From a checkpoint of a small transformer trained on Wikipedia: width 96, a variant of Muon for these matrices.
Each number is 128 + 32 x the weight over its row's rms, rounded and kept within 0 to 255. Layers, rows and columns count from 0. Numbers have three digits each. The size before them is the row's rms in percent of the matrix's.

# q: layer 14 attention query, 96x96, rms 0.0554, rows 52-95, columns 32-63
# k: layer 14 attention key, 96x96, rms 0.0534, rows 52-95, columns 32-63
# v: layer 14 attention value, 96x96, rms 0.0662, rows 32-95, columns 32-63
# o: layer 14 attention output (transposed), 96x96, rms 0.073, rows 32-95, columns 32-63
# gate: layer 14 MLP gate, 256x96, rms 0.0844, rows 0-47, columns 32-63
# up: layer 14 MLP up, 256x96, rms 0.085, rows 0-47, columns 32-63
# down: layer 14 MLP down (transposed), 256x96, rms 0.0834, rows 0-47, columns 32-63
q52 067:098086123212118129154097086204132174127185094151149107093131137138110120121140113199100124093150
k52 074:097118144110146134104145085137105116132154153104029099132119089166119080126131150125145146169096
q53 103:092121126149152055113121110132177082091124071086061158118093107113091166123144137085164082096080
k53 110:101139140140116168127146146155087089119150106143150156142100105146136173187166173083192153144084
q54 086:077199097123107137157158137128161049142143108132183165137115178111170170087131168149098181135172
k54 087:170135161146124108148159108072115177120108141149169093071141129093155168104130145113140146048105
q55 099:101187129144142125149148153075139163112132164127189133132158203111149126051121112161128167131133
k55 103:172105140089128137134186116095112138163122115110075111092149113060100136115091146161080157112114
q56 066:119127096093153137119124174196139144133123136137136143133106100174120063148116121129193074142116
k56 078:144108122025106111123126174141123169118130125066174144155124191065139131109061088115165173159156
q57 099:104086119122135097109068108148150109148102151087147054132201103120143100174168062137146122088126
k57 089:109086124126069132157152167135134118153133086175142073093147138185165223108165146101148137104065
q58 098:138148180115103115129100118104111151063102118166119122122164119131142110088093115117101119113138
k58 123:093156078123166108181159092102122145110167165140169102088096171115090088090135108103105109157160
q59 082:127156111113137105177118154078086120115074102163097155147157169139092147055146153051129089143144
k59 085:145098164100063116125151190106102095131180155155122155129090157108084168103180127091114051171133
q60 117:127083127158116063087135175184134105145139127103077155133144104155088152157111101111158118130114
k60 099:160106142082099141134118164105175106137142145111137133092115113151074125131118154114116097171098
q61 126:133202118084151153072166128123138097168117142093142141101116138111182122080121106162025135158147
k61 121:167122121140089127132119172067120135091131165149142120157082151185171152137135117035108107127088
q62 086:057098167152109100104139135085114098117122152115100125096083115106180196071158115128100130142165
k62 096:123132138168096148134159032117102141140157103175072137107114177120052137142125110093128138194160
q63 139:120134138170125127142090064108095117135143157100107157105141128131126070198107083143150121099099
k63 110:135125108139161140137170084119125065098133139113085187133040183089146130156142155138090134114050
v32 087:169123129147170119128127117103094135144088155135116075169087083110088159161137157117112107117095
o32 083:095106137140114098078105174070117149231119173122101102187149140090156131139149129131163171044126
v33 105:095210165081159135107123176067099134120174151159109086130164152118105129139118092146159098088137
o33 105:182129200152133159180107151110123121109128188147088128151157144195077168117163168089120077085120
v34 117:114101181160107119081162103071092189211128125118116120094132120131161115151123091145145143120102
o34 124:109081151149144121097098183142164150134117143103151151122144142119188123088123129141107092121097
v35 100:188141126180137202133100093063203161105150085104144094131073120124085127145115097129074143176173
o35 096:075137155189134110140071140160092111140122164170125153125087166130180071138105116099135116101146
v36 111:168150125036147150136101136132161100093107165130127128105162165150129137076133101135095101126133
o36 112:109136111164112184159160171128076150157159114151121136178187124171138118165185201176145117189062
v37 093:107114148123107144094111075131146116047067136096174094114113122083170216136113135106141104150120
o37 099:112122112145156160079124077071120133123164150151084147091141118119124158134120136124149145154085
v38 112:087103127147066147132126143109123122136164165154142114087165104101149088173123072161119095145094
o38 121:087083172169116160174090128085112130145085137128122093112108077161122129144110120096109122181087
v39 109:178151123055131158150098108163162133080096125155159115125152141116153155077144090123168215128105
o39 113:178119166118143161149174103112094154092086127178136152145085091127149169071134076076129152162102
v40 102:142111147200115129169101095114145127215107132116155098166122165136081132135113154086129120172142
o40 111:131089111114133069062096108132144097099147135094170159107082094152111109195058159104124110074105
v41 107:091110143111138138116041090157133159178091147181137137131131159118148106137124156119134117139145
o41 106:183075145122123138141082128143102116117084134097159114147189170106154062110063106082175120155106
v42 103:123135133151091113174164134153092095122127080054161122099150109131097116078147076165092134132082
o42 103:104147123099145112103167131090112118133159095118169108125173091187135108088108162173056161130079
v43 100:160110142142054144157100103088193161142116069183121089100104176135133092107138058072107134162102
o43 098:172114110094153093127083197144151169107128136082100149142163096156124104113045135108151157141084
v44 115:124140100101107050149137146057113197107101111141146109120105157121176157139138158115129119094102
o44 113:197111175075136154098131168146092176155082111208131107146145084134138104089168132065138097132159
v45 105:192146138140170134162129189162147064211174053146130125115079097174148121168117196130131111185120
o45 109:097111112150145140116105130138174140077094102123133158104152117162178141138153085160138115117099
v46 100:102117133157194157166149131094126148142080113124105102161134047049073121161117154125180125151089
o46 093:146127204152114128127128114100128110164188160091149094167088150120180130188136104084105143140119
v47 110:206166125095147140124093125192135075072078149164152106114170178090168094132108177152102135111104
o47 122:101105127144105069117169158138136120146131135153154110095161063126156123087111202154154047117127
v48 104:165138128162160118056155085097073099138180129091167160117124106110130139108107135110106122160113
o48 112:165101158117134126127051123129161132132153189080228071150184117131122143134147059160109168113155
v49 106:065146098144133165133150134170137123071174108123086197128144098184095128112163101085134135062134
o49 115:130173126162097091141141068107185098119180083107094116084119111126040126156114087142156116131132
v50 107:171166133122131108119143184146127107163146127129093153111120166153135082142111108127162123123125
o50 124:120167155088157097158139161186122073149151121167093140181107154157130110188123123118142163147143
v51 100:121081109157134100142138146091147093096110164091164113112128158111085066147126084104148047139129
o51 109:128038163084147142149123182124098086144142146140105105170078165134118169166115138234120145148152
v52 103:166168140127162143121105121149115135048134084087098105187102161089126153094054163134102129121105
o52 101:110200162141163053082145133173118124171131107151150158137112173094188102137152163150132112093179
v53 098:158144161160136108144084087065138185106105097111150159168154126154124126126108097130104154102081
o53 098:154121123095212145105087112128150136155116116144062141116112115163152155118127140089157133145090
v54 100:155177177128056082182170118129191065127134090147127109099126125127108193113121053158156145100172
o54 107:189122147195183119156175101153108196075140136123119111112107132134181120122105092123112118144069
v55 104:110162196094097126127154146100104156154178161146134120147187082144161143198166116116114127131088
o55 113:135145146105147123216054099105142104087100124117143133106112156136106124146135138135108098144074
v56 097:138175123143090160226098119135121158154119112110131088109115154156061135193138144141188114098125
o56 100:182153085088118121131093171165079141102116062139143168118174115138130076213135151110140134146064
v57 100:094102094187107167076139189159070086176123130092128100117121107110130129148091064095083111120147
o57 105:186121121191131099086165096126118084114170140136112055117123113123160202148099130093107161104175
v58 097:142131120127125164152144138085127184139129194117159112085075113182050154120203174115174103104214
o58 091:132133055162108189141100111171130095124117079129179172131166203097116172149148168172112175095135
v59 103:133095147177108137134129114112140111091089150118150166113132157102091089062103158115156103125099
o59 117:161149178125102112145072106153128127137091133149135127143103101147137145094133127123119202122097
v60 103:050078112106107087154103101105167089155081122180157097139140089145163187097093152136110126161118
o60 120:152094144158158186069110136160085127126121158154156103145136169149103050160098078106152097142044
v61 093:185175161145143151127147125097110186143150087115104096086154126115159148095120178059136141093116
o61 082:163120108041133134130141136118117107138108117119084153145149114192179166087110068124068112098120
v62 099:064147123123147166157120080157105070147150175130072118076085133096154120145103172149130152148106
o62 106:104153173152083122130100063175204075133063150081129107118144129100149112114147101137134147107111
v63 099:141072155088084074092156120123107113115158100103166094156139114124122156105158084083110074120170
o63 105:165062068129159115128118120069146152136148116078141094110157144171068134142137073192118146121119
q64 178:121086118159115101102166189112176133158060140108105102091137160116119181083101116153117078117146
k64 140:130130105152152119152181083106144207137167110145101144138125099106146137153120109116112117144046
q65 138:133175165088067124124176112113127124159129133082120134083084159131088120102142120186079108064187
k65 092:123074103138179148178111120129138144168107118132174073113198102135108149109083168106149151169241
q66 086:178094125125111109116113127168134085091120131134067123129145094164156133171103143134113113119128
k66 127:114104133129088174133113184113119127107154123150098139134126101187184148137156118118181145130059
q67 081:166146112131134065165071122109140114113084177141090133091141160187132143114114171132111171129101
k67 087:155167105128088050092091160143138088100193121098186106128094164140112119105135116161169138143135
q68 072:095131088139158117109092157135177107126077183161144085101202125180148097131114106112092171113156
k68 070:121116129114132165169116164185127074081137181162118111111115113116143148155132181169145115124161
q69 054:139111181125159148138180087125138138145148147214079094099082162189087128124158106130081081141139
k69 067:111141109164161076149098113160202133149189120096083114141149088082147071118143113183159139082109
q70 065:134154078115073166100088192125161101139167115079192150094197148128124115182091152101253122183122
k70 080:169136130087124103104147111133111154202124085126140105159151153115156183139126099094137148165145
q71 061:186080172171163122098104097121195149096154123146068069096125107175117150121146102105123145131080
k71 084:095122085147109150147104133170158162129136213129120122088133101090144068085129123154146187164099
q72 074:113147111091132137059132117142127139107119162068112150123102113102131090209097123133115101117104
k72 085:069086179142160107123107170112124159176099086173103120189111094171134137195110085089155150117131
q73 088:166140135178174160071129122178101158084081047167122142137116061148089058158143206117093126126130
k73 110:141110141096121179151153094096064020096093172094164112104116120072112129135123133148139168147140
q74 079:113140162054107049161103091106150138130094123127188119117119141136119205112122152147112124138180
k74 092:180105227147118111132145115144129101130157120165126142119094169132134122139143106165159159137141
q75 122:154159085146116143102140129171144081120102111115089180139134157087117113132116164074114111109102
k75 132:056139103131091149124137152141134133102107106082111106129080152089162138131168085099195152145109
q76 140:132195122122109084156150113066107097135122088085083172132063174105115179106160123108119148156144
k76 117:171138166116168122082174194075148109110080160088061151094068160088065096124096181137144084100147
q77 080:119150066111085144158133171141160137118144137194092101148126121212113146103121156161038089172140
k77 095:155124110137086065108112190126161123146191147062114154173145108139126102080095137161153087064153
q78 125:147101129084126060169145157194125120090135090113101141144139067100186122092167087090167150150083
k78 129:126102167115076138137162150161100096151065170122076104157170187088075107135120108119083134121155
q79 087:132071098153087176072138149161202166069105114152135187099127158158169137117152148129149149044099
k79 116:064203076082169109115116154147110176118138120148149111136077104111116090150100101141141148163114
q80 129:116113154155144090111160123115095109203151143145124123121115108172154096150069171117188127085155
k80 144:121136142115133189115140084107125055084122138101142159172069158126110151156152147154119093151105
q81 082:186102044161053144144105132123137147150053113135172110134192085074112128146074144136139109089112
k81 103:153151115105166182126196165176141092105126121141109142091132118134128156162100172139188109125082
q82 059:110133128134116191061146142175135090137180071111138165136123083125097063161146091058142117140101
k82 078:119101132138033139129111141136096174181133180141106117125109127166171149156160182113133129173120
q83 061:193146117171158124054128119165107125121142098113112164087174102140114146173102149060144192130106
k83 068:146102151135059130141156117077080142169094122154146093103144164154126162140071133106095152171096
q84 067:088152079122075084099135125189148121150124093063121165130161119138103100180083134059181122095091
k84 076:157108143112114132111158132114054103127105118112160081133165127162137152128135159114158152142185
q85 085:132136142161176112189135157080185148152100162104147129113135129124189112102134097140136177161104
k85 119:188153141127135173132157117141118166113066155147132133108104157075132085200099126100085116124120
q86 078:139124176126137108108162108215114116098193124122091166113100120137116186168079113052092116091096
k86 085:083085152120113144097147137104119202166077133128162138199127071153105108159158120092214155131101
q87 108:114177116116108103161115172075159125089149141193176068177191107162216156078123127188140127119182
k87 115:167155108162061131132150175188109092137093128135132123087127187155163116161133143108125107143184
q88 077:148099170148152124142157101092127108166185116175110093115136161163104126096151149148147149162139
k88 099:147131108166154129141102102155176160112201199152106130102167130116128099061186141178157173098075
q89 091:150093161124123139108089101150087101166094138146115080147101159136117115097104090208119088130103
k89 102:135163135107058180095170066180101132182140121161114089098135132108154092149127147147175149101112
q90 082:143164115119104150172157091162117123151107094156144111187116068183124083174191089112082076161132
k90 112:148095159084102127140115188211165149187154105100142134139140146116086144114122150113141136160175
q91 077:147073112122100108114086158162085098102070108150154148176120121184199099107104146096123140120138
k91 107:119119189162138123131125125166098062121101062146158088165199150181085165093120131138095157154129
q92 090:109176177111078181143075028132147119165120161102110145128113141138110140181158172111144125145098
k92 130:175112154094122070124135154144107104150139120081111133074129144114099109081102167156084163160210
q93 134:153153074122123152170186202137165135110149119152133174160108083135145122004116126117093120158140
k93 099:089132135163117046167152191064119140154088127107143092157115176121136150106138064138067115114192
q94 096:120096113165113167145117076179112095141110105112109159185107102170115144119174115140164143176109
k94 098:196168133121150097132113091152127185117181140121151117097130198118125080082116111106152147151103
q95 145:145151150126133151115162132170101116042136107172106199166100121136087108163092131047162145123131
k95 095:132088139160098144158149194169109093115105083135128104124163116124172120116079096077124148182158
v64 092:147113098147149097096112149098137069127101096168116191158121102143133110119124157096107169116157
o64 091:170117145111194084148064188135075181123179153136112119153158163095128129162119135103151086121098
v65 100:135159145108123114109140131146167119056085139179145115077124102131144155160178134128130135117162
o65 092:130111105133139100148071053080106109135166105124170110095110108142131155119092171123054103153124
v66 093:146127127114147179105120130129127092118192066093105104144121119094093181085147151095126119133122
o66 101:122099108117134059125151196085142125104126142113125062166110112091154134078100055140106115141130
v67 098:113132129129154106131123133089129166172135121182088198101141141138111109129130131121116143046202
o67 092:133125143175147140144159181184086123128100126136105144140105164121126158082121093057145105215099
v68 104:090139115106058102144157081088172061101138104120103079117183082158140112136061157113066117143103
o68 106:158116122163170182126125077103106116122121156120179190145073155100076125148127065157136132133127
v69 108:157134059153164125126159135143122084191092117087160148118122133164106118106181142139173115054109
o69 116:148069130155165139113056118182132153116150162142106121147090105111136093131063081090115130141054
v70 099:111106134180089175125102094183139159119129109110084072103126174083137153116121126104098175147105
o70 088:141125119071105115124178082126188106082137176100136098119149094146121060117148129135144045099120
v71 115:125156084143162102115104065173118128175152183062141161203117134131113140120153109155094130121105
o71 108:124111122138128090148139152157147071111169086163131128094157118114111104154086093125123119116145
v72 102:177126145159127187089174169115168120178128126119120172110135097074101188159071072153104084141166
o72 119:096092087144163120123128124144116157120107128130124096163154143171167091122173107180168148118104
v73 096:120125082114065156105167096125152130141123126096111144136151205102160090103054126142176135146193
o73 094:142148142154140105126147115081098108140085179183113173124123064120167120119098190062126122137136
v74 089:126177125140076134165158143084148136101105144061110142106149147144145137133131105125156092191156
o74 086:186109120107144162117098093183136199156110130144122139168088123167171138047068158122098135107154
v75 108:067092159116071090081116075146173115075117190145101070095078168133109155169168173176102115167181
o75 102:112205103130156094217161105087144109112129099094204143105138114125124094135110128126110092130107
v76 110:111143125131187120176150153093137159133084127146111116086187024113120136073107164090141212159157
o76 102:164130132121165117062148142162072159121142183099171089135059201106175124128092119122118108097110
v77 094:120122163128096065104093133144107151166094158160127160130140095156079080165157105127109179129082
o77 092:138156069094166105136121141126146121114139099157118224128167158082105165142105165131151129052156
v78 104:132124089130140046157138122109111180147141089106143196135135114085142181144159123125131108152124
o78 102:187092123157114129134106119139126101065081103161148108192110088178167074071090161112147141097098
v79 088:186121140083124094183149120130233141144139110105113044092109109126159131092069100113136123133165
o79 084:089100133173135191113109029119090130150097172115166094156128119138123148157122153118110081148108
v80 104:126113106096171132187152086143119138126084152108133162145121193152128156161133148112152097129171
o80 100:166107038136100204069147135124138091165160140101131090094171069108149145110091143108118128110100
v81 109:111125134158103087094097142139178167156149185118133088128159138139145170139138068113144051085158
o81 109:137164132141174152106210081153082081194133059181105149141130120118135106129131174097108122178113
v82 094:119133104073075098123083120079197133116143107186153065127094127158163185111155102131083062108094
o82 097:091194160145133134118143084105145094142097174103120116195135189102080090136072150091144132171112
v83 092:108149154136104141109122128127191079120055149145044106074117178134151104150141081150113088166150
o83 080:110153117094111232139123145075136118126109195105146156105147174160109126166129118084134158124160
v84 103:107140159093196110103123106150144129095154141191118133167190142151083124137180084115119100085108
o84 099:160101051140132084121151082082142073105125076162112079111134099124153163083144117071095137132138
v85 100:148125094143137106136110084089147127109124055164105131120095148082170153142140180126192123112100
o85 092:120070111087128205158163150133127072084125149109175099158155108128159071149099098104117179135121
v86 095:083078164062133107215123083168132144194111152071145117053124119150037150136122118148097120161158
o86 095:160174088166119119103147114157148137082152137199113121110101112116043136164130175118111150103134
v87 106:089111165124202172194161098134072134128116130032116202157137130113103130105176155108180128086098
o87 104:127123025133108091106093116160084115160160127175106065147157099123126098108105112093160129129173
v88 100:159086143051121122113070127194116144144151182149130143083136186155158134145085085124118158130193
o88 097:124114193177128109103189188085161143160123109106143133129100121096084176148163207097154105158138
v89 103:085126099140150146094148151089170128128109174159118077147136109115166124130168116113104039095106
o89 103:117133153083136211115085088110067103117151145107096159150138151138087203095112122092127224161110
v90 098:101129186157144129104137095176100117167124130079155105157133190125091136131140118161120123145157
o90 087:082188066184128151171111189140164100111128122115140124149133103097107087096165170153110085124148
v91 093:161053107135127036181151099138113157116138139142149119178091081141086155094150128157144123132136
o91 084:093165113142141121136093130109073167142148159120161142086092090080160147120115140103085139130082
v92 102:076116108115055094164126089130118156130128101123100145130125123157075133138156022116110167089023
o92 094:134161053142108136136152115104139152142165126146060105159150145117109123066137144177084111145160
v93 107:093128192119064117077136121112063135170177151145092119056125132120154170126074104145121090116085
o93 106:126101162150109145138131149107151160150142116107171109127108108063163085088136128166135127088153
v94 091:099079147076206109180175119144085152149103136070147132130133120139104140117141148136152120105085
o94 086:119172080145131158067104122132120170123176145216060111112070124114129108083108113113153168102161
v95 093:111123129099140014116139108124081110085130150141127169144100139061161041138167103157153116137066
o95 097:084191138130089117139076149120148133156103077156096162107135129176140137050079120080148128062147
gate0 098:170094104100127118185060092095104116142165137132140125172144147120124138057138086173145096108111
up0 117:107150181208174118108136178171170129080146125186168158100117154096090142105160147092144096153156
down0 120:116134165176193122122131161094151147099114111161153148099157122047120128122155145110142155147170
gate1 102:118123129070140154109134122165086087070043089180130119146156137158131093172148174124118106113158
up1 099:112140124082140137120164148113170139098113044106151109131140154184117147178171183118169106085107
down1 098:091116148161115127108106137113133143142175107212124149084127094082167109103075174134144097156069
gate2 099:108124159125172108154105096060160107110121138100131159121135110150049139100134164116113149113111
up2 103:113145165108108161123140107097132106105132133171085096154055173120084131137093147108116187153173
down2 106:121084162112126099064068075129142107115108137152131122183152089104084083099072150080109159108140
gate3 106:167162156127173147102129151160088169097087125146162180152162132139175172075126104124100186167119
up3 105:065122158189090091105128139134140132113127082100113144182121124174127094159167176112156117157088
down3 101:089164152117080113140147071142145131181115130101151116154093108114133103117131106191159118101120
gate4 092:112085157136075145138138096184185127084096132145132091143110171128169112086091106123099084100112
up4 126:121141065093136180052167139146027139124146119210120120138110085156126092103120099081123139106127
down4 133:101117029101146203065146153162057141129103081216098135143093086157114120098104104062131121116158
gate5 098:137104139113161115146156157100162089070172125142145104089102139126107112116109052123157146153159
up5 097:162089098160179088136091109148096134131136133098095116029076132104135125120093111132197070157128
down5 101:077115089135129166121159154122194107154145139129146082094083147159120149094135058120117100127148
gate6 091:133089130146136173171117083134170215127095112091127151107123130100061140155088135058160073175138
up6 087:061158145072120087106166129113147080138162155144153058170128160117172130092113168204115150116142
down6 089:207116057091173104121128129099148158168157046116157157119142108123091127138122116077141078150106
gate7 099:127067146099133124091116142093107075130124147154102107156132147088106139110110158139177115126079
up7 099:085137137061106174143102100108184146198155130146151163112119096178082158229174168146119106107140
down7 095:115073126163193142158090158197147156133082152137119136139124118118094137153137182122140142125103
gate8 101:121109168113113096139129102106138080119100158152142069112174126102206108143132146121131171101102
up8 100:148115077088173090068153137146182072059086161113161142148087171179145165156121118147137108074175
down8 100:121061088100169168098151157174137140085146114145150080140105088169159069135123102149155156151102
gate9 102:141133203124104091133071096136141084159194130107150135126169073102160140155095163148126151114083
up9 099:142099113129084110140142115137110063140191120135091144099193128133142153067086114137143163122105
down9 101:105147118189126103088150076130129119152128118092132201109162149099051127094117118092076110133101
gate10 109:120150127073153133215112100133153124086158092079128133118098147168109112126104090148145110163125
up10 108:128095117120113155165097216172108179079133156137160101195166105152117130090149143155141139149099
down10 104:130028139145092132180081158070132160140176159070120119112152140139086092128119043129162146119108
gate11 099:131079172132153146159126112172081181146156126095091110169133146140090035153139108089116082099088
up11 093:156111157129095132110185111125138118170150143126154139123140153184062054119075149124095116130132
down11 091:066219082105132096058200112096090118083159114105134111140115156122094059151151168106117127069089
gate12 094:123121149077106086128112102091156131149122156114187105086087159086085100141160123102105185114116
up12 105:113123169137104125095107173133111144115177097106142135134147142184111170094098110099136035155130
down12 104:132196229139073063183142177145147135155196116102169141103157167137164146141125159100138113127080
gate13 101:158078149122123111177076098170132125184195110124148135138134117159141100091059077113115148095141
up13 103:126133076179098093103114148180193119091123137146143110100096067108158116072135132093153162097193
down13 102:118109151138166172157086147156183170118083141107169139098135055123195175086148128133163184104144
gate14 101:126126192106146121088106106126102136128091166125138084141178124139103168119066189124120105110099
up14 098:140166164078157106146106183129083068167141147122140153150100134113085146088144151106119091137140
down14 099:122137141147149102099163106089124098110087064102106156123117174138144088194152166075116189127150
gate15 089:160143045080109152104173137121066166097138163156146180167128146154091120150061141130123141095137
up15 089:137174128129131111098148147145115093104153095088150125122138176104137209201191149126151073131149
down15 103:100147169184170130132103099151195107151147113082143083104123047138188175117178129140137102174116
gate16 115:137095182126168157146094083127182104162124194137138124110146062161124174117198138087074115099093
up16 101:071052135134121156167135152117165071169111189092078178143145169147116183108181125100096090119084
down16 104:094073104112090119181118108118140138158093136133170130158156178144214093169179134138138102098108
gate17 102:183082132163097119159136131151135094152178164153120138089127140138095133080096160173118126115072
up17 100:158083106106114123132158165152094154104155124181157122124179154140074120126073133160132124149069
down17 098:180127130123134141093137107137090073138166124103058168117154169106157067154070149199191154129147
gate18 105:150141177133091133176110151102146098114152150196155107161100154108128096176112136150149128127130
up18 108:144126164106077113122072049161121153133136104110111110138198200062114093106102116192088157169177
down18 110:195118171101105128124117163152137095146110107155171122104134151094088130211148122170139122146156
gate19 099:099116076181082120150123179191113150187197158150117082134068161119107096110094105103136155135099
up19 095:143107132130184088078186137134218062078128159151130100188135121113116120170122117175111163112143
down19 097:142138159137095141138116058081136126162146147089096140100166139069106103127227137172164133092116
gate20 111:150127145102191128114107152162129126137137164093120070147105149194149089161099158109163103094139
up20 105:163138112155143142152122109124132052206124131164121102093192111125157112125144080135184137155127
down20 100:135116160086105154139086115130132027111145154098147104080090101129167081114076095134151160109138
gate21 116:103148148174099089156128118121160095065110127091111194156161148140140129131165104133112185110064
up21 109:137109163094138139102135115158149062122130132120148107073179046054126160138189090129143120086096
down21 109:143124099119114174097110119164167095149158151095184115109129098129071139133112098141118079126125
gate22 095:126158141146142104142165067149170113127170135097141094163105123125127122143036137161144205136090
up22 093:074179177107122102120133086133162121084093182134135114157098115143107136073102100115128176181102
down22 093:170116107167109131162089116105161166137164106181130084110105154103123113127130114127194175131049
gate23 110:101119084137130109141087077078164145109150148094147134073134192145093113141160118043131082169221
up23 100:160139100162112130143169188166066109106149136146098147154070149107139098140114083164121113123126
down23 100:082145112109163130147132091163111099113126128136182139141097135154149076181138098106152148140154
gate24 111:116085102169109150150106150107116140073181100193096147082095131094111162079104074127153148077155
up24 110:163118105109141196081098091104132121123123101125084165144115085085099075120157145182146175145130
down24 110:190057112173151138134116137087149148104124138097052119103087104091102101178119137160165160104112
gate25 099:092120070176117117128124124158144098064144129161123093083107115120128112067087091084094109134123
up25 105:101125111091153126089072129115083161156104158174098110086096074171156135113086161136080103103104
down25 097:115094132112097142109140112095129129090144133137125132144147149140105090191123086149126188083096
gate26 098:140144163168065181141157105143159166118155145090102121174153152072107165083125063100167132182126
up26 100:145125134110180112075097087099117153097108149077125085112169120132106108105117181148153095156138
down26 103:115142130138102119114164122096186160168182148141047130144125133055118155143136129143115106114190
gate27 100:131085152152109117117159127104052147077122136196082159108115131199146099114139145104166114101098
up27 110:154151160131108110113127124080141082101111147136176093129131133170118121177178064193194108137124
down27 110:112112181145099118170098123109163118148171136098185051146134148151169123202135122189175135124139
gate28 080:122129152134125136118187128093123160093103072113115163132166186109087143101127170112126080118098
up28 087:140139113111123099132147157102095121095129085151109123132144092119159133085116110111136065105143
down28 094:109094126120154136101147083160195120141163158127098128132093117104071157166130116172090199189096
gate29 092:061087134145138134168161114177113148129183117145145132182187117091147145190132118132110097153136
up29 090:135137178123124122180077149106120105206139174085111067122109125129136089147147094085149150074096
down29 092:059088102203103121135168151195095142112159112140066138188158126119127128147157137149118105132061
gate30 098:155114198042078163149143088075099136116066124143134129117134101126138101102100123079178140129099
up30 094:119180102118131161139115109146178076129169129174155118057125143130096160131109088122085081090164
down30 097:133151111115131144104180086118138085108141169107164153084151168088080103121138124121155108085159
gate31 086:091076148120135126154158191131180167190145098135068147144188184125118143130129115124154101174116
up31 092:104104140125095117127144154125178097150154099091165142132132166139111117096134168111149115147125
down31 096:165137105145153133128126187135073137102111125184102087128114098157100159124098128106100127116137
gate32 103:091130105147083131149158109137098146142154155150166167153108090156152083104079102079144130105121
up32 099:155112127086171156105139111082185154148079137136088168104115133199107140105094156084129150086155
down32 095:106131130080197127170125104080160170150082136105108110076099114125078120128127116079123134150116
gate33 088:112100084106138149149152094098115138167053105131140154102164192115157139141133088099160092159090
up33 093:131125108065170177170113160111137105095181147153168104109145135128095121159161112114176137125142
down33 095:135116142155115082164132077157140148175056134123070155133126098151138080100161113106083124119067
gate34 103:083178118094119155108114164069107113097126099143140155147102086142077068158104112103136121153066
up34 097:174123143138070142127073106178154106110164157155185129149158089100124081143181112156166110145080
down34 103:109148128136090121136106145146122114137175125113204161143152086118187111122133162116158133159071
gate35 095:131149168144166121156119194107147066154089147123106084100153139151104055148126123109154126114141
up35 094:197092163116167124124082135170098147143075086146073154142098105174124142083159105065112114104148
down35 092:103171082100167155150174192152109086095080122077123136117159158098192055169134107157102148108139
gate36 109:101080132084105152146142087144101122071112118096109126142110186195093129136101041143125141109132
up36 104:149155110154115113121082078080128072073162153116175127114077127121103095091104110134163077147148
down36 103:104083125101120147153119114113120116109093162133097139129090143204096172124129074136162155092109
gate37 104:086107145104133140131148111091142086128128171149192075090104172091035147128154172161084118135150
up37 102:132162164156120134168128106112168152148120122127140072156147082112145169171115124150057074085161
down37 108:148129130139110107159175179119139112128128141105122132135149040137108140168132224155094103097162
gate38 100:084111095131142124130155111156070144166104131078126131151113146108108120109111120112175119112121
up38 102:187126109175097137139186121116121116127144159143171130148123102097119130089106146062212158063129
down38 099:123123121174132058139173134034150120093128120121148089164063085127111134130113156071120113071145
gate39 104:150089129154094086095134109012155162114118171124097095153130124160064165149076109107105129111142
up39 100:088153118166188119091109112108086135147093191093099163077166118130088121124124153178106173124157
down39 099:162120115151102082174135078033161106081133135167189127113151102109196204120094101136113128134132
gate40 105:136087144091094150183112122100086170117165087141114127154132045165163113065150160099121165104164
up40 103:080104127227179167163123147103165093119160144125117057123123134129115184106076092133108090177124
down40 102:109106090122126138140158054168112078124188131093138107132139107129186148080120152113126170158191
gate41 104:102119191157091131156128155116116107123116131163153142100086172154077127110145091159140133123080
up41 107:099115168153102136150100077100134115102102170131085135130146170140154113105181148058140159092088
down41 107:098147113034147133097147168127096122099135174089177106128140147136219153119143118186125154094151
gate42 087:155145123153138113152130111067151097111107128122136098150148105127123158082114174084142113125082
up42 090:098109128143148084077130100120133075122095160108052171137177166130146120142101139113132133119157
down42 086:178107141079154163172120113120140128093112118111083173149057138136128135130125097048107104139081
gate43 104:150105173121136104147099169118167102070149115183095117137062104146154127157114097085104141117156
up43 099:147133119113138168144076145205147125113062121088159161135106200116136163105069133096193146162106
down43 106:161120139135076125147169254135113139171144076154132092153082116127199113149122106106054135099140
gate44 103:142097094093123164133139145087167138133138171170178201148093096096128109127105169131134118121136
up44 103:130110095134112116114097093203187151140169129162166093183105077086131132076081165110122138109093
down44 096:135178148102100132143070079182144194140134175124142113186092091104123152150091145143097158132092
gate45 093:163126195162093120176060106123094150174087164085135120149133104116110070115136115104139134126094
up45 101:126156156086110120091127123172098142150159136127112064122113146135114186084146101074115101121145
down45 097:120058165119112067151144133131111195093148106107113095145144164166140144137103161155137122081096
gate46 090:111120092100162181093194106153086109132105159134119158202181106170172221106089160131140149103161
up46 102:146110152190082133153130135172143095069112114107162109148128196196098084114073117130144170179125
down46 094:117115138067161170137113071038095119175130123136064106122149106078144149108180144098163128107154
gate47 094:117135136116138141075155089129180079093131104092125159144162101098208106143168122108125134080120
up47 092:151162114101132105148110017111144202124066168089143117175156132128123174196148112092209139093166
down47 097:144113133141132120166118162124183071107147171083107136117180086112170117184100126166109152131116